Weights of a small transformer language model.
Size: 12 layers, 6 heads of 64 (1 for keys and values), MLP 512 SwiGLU, vocabulary 512, 7.61M parameters.
Training: a variant of SOAP for these matrices, 239M tokens, 4114 steps.
Each number is 500 + 25 x the weight over its row's rms, rounded and kept within 0 to 999. Layers, rows and columns count from 0. Numbers have three digits each. The size before them is the row's rms in percent of the matrix's.

# layer 3 MLP gate, 512x256, rms 0.0477, rows 209-223, columns 192-255
101:502473495512463485501510530489502452505535508516503442507476466532476501514528507495512528510513542524527506489503521480456467576535500488453488510506456493505527507493459528529522507473493482
101:523481478507490483483535536525510502503516516527517513474493485474481506510436526530458577503501528542458513504501479472514465497489508532498463495509501474525483507490500541508499508499501484
096:518522521517473509492484500524528500537550486470511541518537504546489501488478541497514506541520490487508543460496526513460468470480464478466474491499494501488482474525503555519470515502518508
099:511495490485502510513501503467510523458498462520488485498521500524493546486501551524517529509529517518441527486521529525477489501526452516540496456537518476490466492517514480483451473511504499
097:520506519513516458497526499472522509539510540479501459496510488542543523483504497481520542515507523546516501522447497500508488533476494454475501485534479533467525532535445477483533460485545504
099:544493478471476472519541500490475518542523534520512466469487509514521540513516492503478547522522421563503531552487485483511505471535492482508466464483545525477473530492499548512504487486484542
098:504503496481534510499494489561477505494490519540495519524463461498550530497476502527526483481475484518472555522457544527518522517507530474518491501494520470496495469474492475519494498481494527
096:486529519491482462512514530477468501470515508483535474485475463469499495507526436548516472466515461454480477517515517480508476474484541535507517426521482469504474517501541526473471518504518491
097:507504471516508513517510480528513494510502526463491494467514474481476506464513537534500484526509496484491523470441547457510510515551505490487439485512483521532490512505525478510460485494487515
103:473513461511520508499528528495484537517503550480505446465482491533496528473458511502465481462493519516538518496490549491515508485475513519482469527493528452479482458475495512532529496504486518
101:518470485453461464504517489491484459469519546536504490501490509485504536483519489495499507469526523497472523504489485481499460547529514487474491420508472507490509508521515494525557446539505481
106:472540482489515541551475491519485499473536557501503528497481480455508538522480511489537484495502473563454535479523547482509521470525504479492466499501485492523482522472494521499476497494486455
102:521466526483530482500503510505504477507517533523532488473508498487475533444507507437468520472497567473512491503508528491498507522526549512538484449486480503528470502502505499500474492512503483
098:489488508502477455475473481531453498468492502518540473531523509540470498506456508517504546490516469504537503488487521524542471538498496509477469467480456543519513495500488476480485485506519478
106:510526537502538451497480453472498482472486483497481464511504492494523497526532528519489462525516503527482483432491494507535511523512469469522506457512486469513546504488473491522482525492450502
# layer 3 MLP up, 512x256, rms 0.0478, rows 209-222, columns 192-255
104:550537508552519525515526497474465525500540495511487517527511549508502476491495487518548470520499461577491493514518519457528553496497524482477526498486488525454499472509537520489480539484435530
102:481525493503500501522488501554484527479539550510517474439488461417482509458474499475490515495509506493497495525490516501477526501499478530494470508506500534489488492486478494517488480465480509
098:548472545495539496513520473483511508504521506503474495507507505482517510493544483512515507527488466543482492469492501498526488487431549497486512484496473496511479528494535504542477483500553516
097:465538535565487506465499498474510477538492518492520493519504518503500500517510461521471470467504521499510487501536508480546533485490523463498519504502548498505491519489433509477486515490482512
091:524480529529527515483493478540558492485453449538517466495489499500498477441495497510531494486473504466508534544571520494494534511499500523505527488504532491560484516491497529436510511534470527
100:435521490519506507495499499513476546504528456484478516488543506499467512475528457527476497491504467496554478459518490456489454537495500532536509547475509480518491511514479470478492548543480453
099:453484491499500504489506535519550443490513490505469509492466509491500502529527497499504480477498502492479507515502496512508508499524545504491493466498480469529464489545462494473485512503507480
098:519502537465480539528439529500473477509448505481464486464452506520509477513460506491468487545506518474492532480495516494477549515483501500509473538497521487507509466492529508494506482473479483
099:514475478517535526488493474501513469534533506499485464479467476448494537534515500493467523519468500522488481505523520517511513467449504546473524446494541484510502523491499514507486526507492487
103:471517498506471513522533506488524464510506453496505512505519484566515497503526513527496487487542489465540514509543490468460492486536521496523471491455446481499511464508481516469510464444495479
095:541538523502497454506506510503507551497549507496536502468457521488532484514462518482474522481472436486412558489497508519496488486521492516466466506489529483526491492491531510458537527503474455
101:503538519559511516518487475511482506501508512494510494508468477510520490496506517527526529494472529523521509525526496511512463516513510483515479463516490510515510508514517469492469489517456486
099:518457486520535515491498489501517475502477474496531512545483496503543511481503464514492505489513491514482502509449445469514524484505492506488500487471516477478506548489537507515472472514500480
099:467440529484518515526504457482541518487489510460516524468491484486507538525493497505495510534512531497501508492513524485526488491549508485475467524465493512467487530490492485500510478454505501
# layer 3 MLP down (transposed), 512x256, rms 0.0476, rows 209-222, columns 192-255
107:546514533567474492515536456496517501532502557529541497478491509548475562508509505514494493499496488520475513458535482478525480512508536530518502492477513482529472523529494532498512488488486500
100:491518476510510528528500487496457468512440499483523514562504536497487526519477486484450510463477534480506485523487467500469497515502515476527473438526530514526502498533474471505515477507506468
093:526471460492489466451541539506529506449491541515504456442454482508479500501524540542477490528471528495510513472508501499445510508483515475528473523533511487472499502523485491541498507501468480
093:504479477488515492540535510496537491461521477512479468500530519493490518492519547514474521520521493505508513485539504495479499463542473538529519485548555498473501485513482548484531512538446466
097:506525517443476437490512446468510513487492458504518480463485531525517447520524512499488520478494534534510494524525471522480522478461501488495509483506550525520500532512446467501515489517502520
100:513471473511498542469505504497522445452492531494509452461469499524518485497488531507479474491551537485471443499494522514481534494514486506490511474520494479533466524562485497507487512471510532
099:529528462487482494524553485477483503497495527525494526454508516509511513500512478498481467500497489490485466515510523518492477464518506552507510489512500514502494480495512509514536495527524556
097:491513537485461478516474460495514511490536508500502459481541499514461498486493477532530485458566495526507518496520493534489505505492500540474497521494530478490483516505455485501495460491502516
099:525476516491478463477502506542525477508476511488496507501483471473491478505507497469454527495484553511467486489510467511459486489555482498528504467494489493514507496489520510504509431503505511
097:491468466519485498496522524508488505519498524509500505502481488504506457469443479503476513526526567517510487517513497508519458497503517469506557548532507468566497502433469532481493486504560522
101:507534516525494469493518488484499497542460465490498484505498485520533537439523503528515516526513504507489485496505524499489484466488467477447516525487508518484515520488506508492493539480493431
099:462518542525492463502534518488553457506487540497520508507499467487553490520487483534486520509516492490522490473485489492555534506515517539451468536492480485507505535529488472515504481496471468
100:479501473462464553513485502487503495506507529511501495537469500467491487515510508488543528492499521532487546518475498475460499446506540493501486504555466495532510547523497531518522503483513539
098:470511520515486496491467532512514500492497535517516457518483514537493510519503507513492513470503492549548495536511520481467540515484547486462487503482516465449496474507505429498480481493504526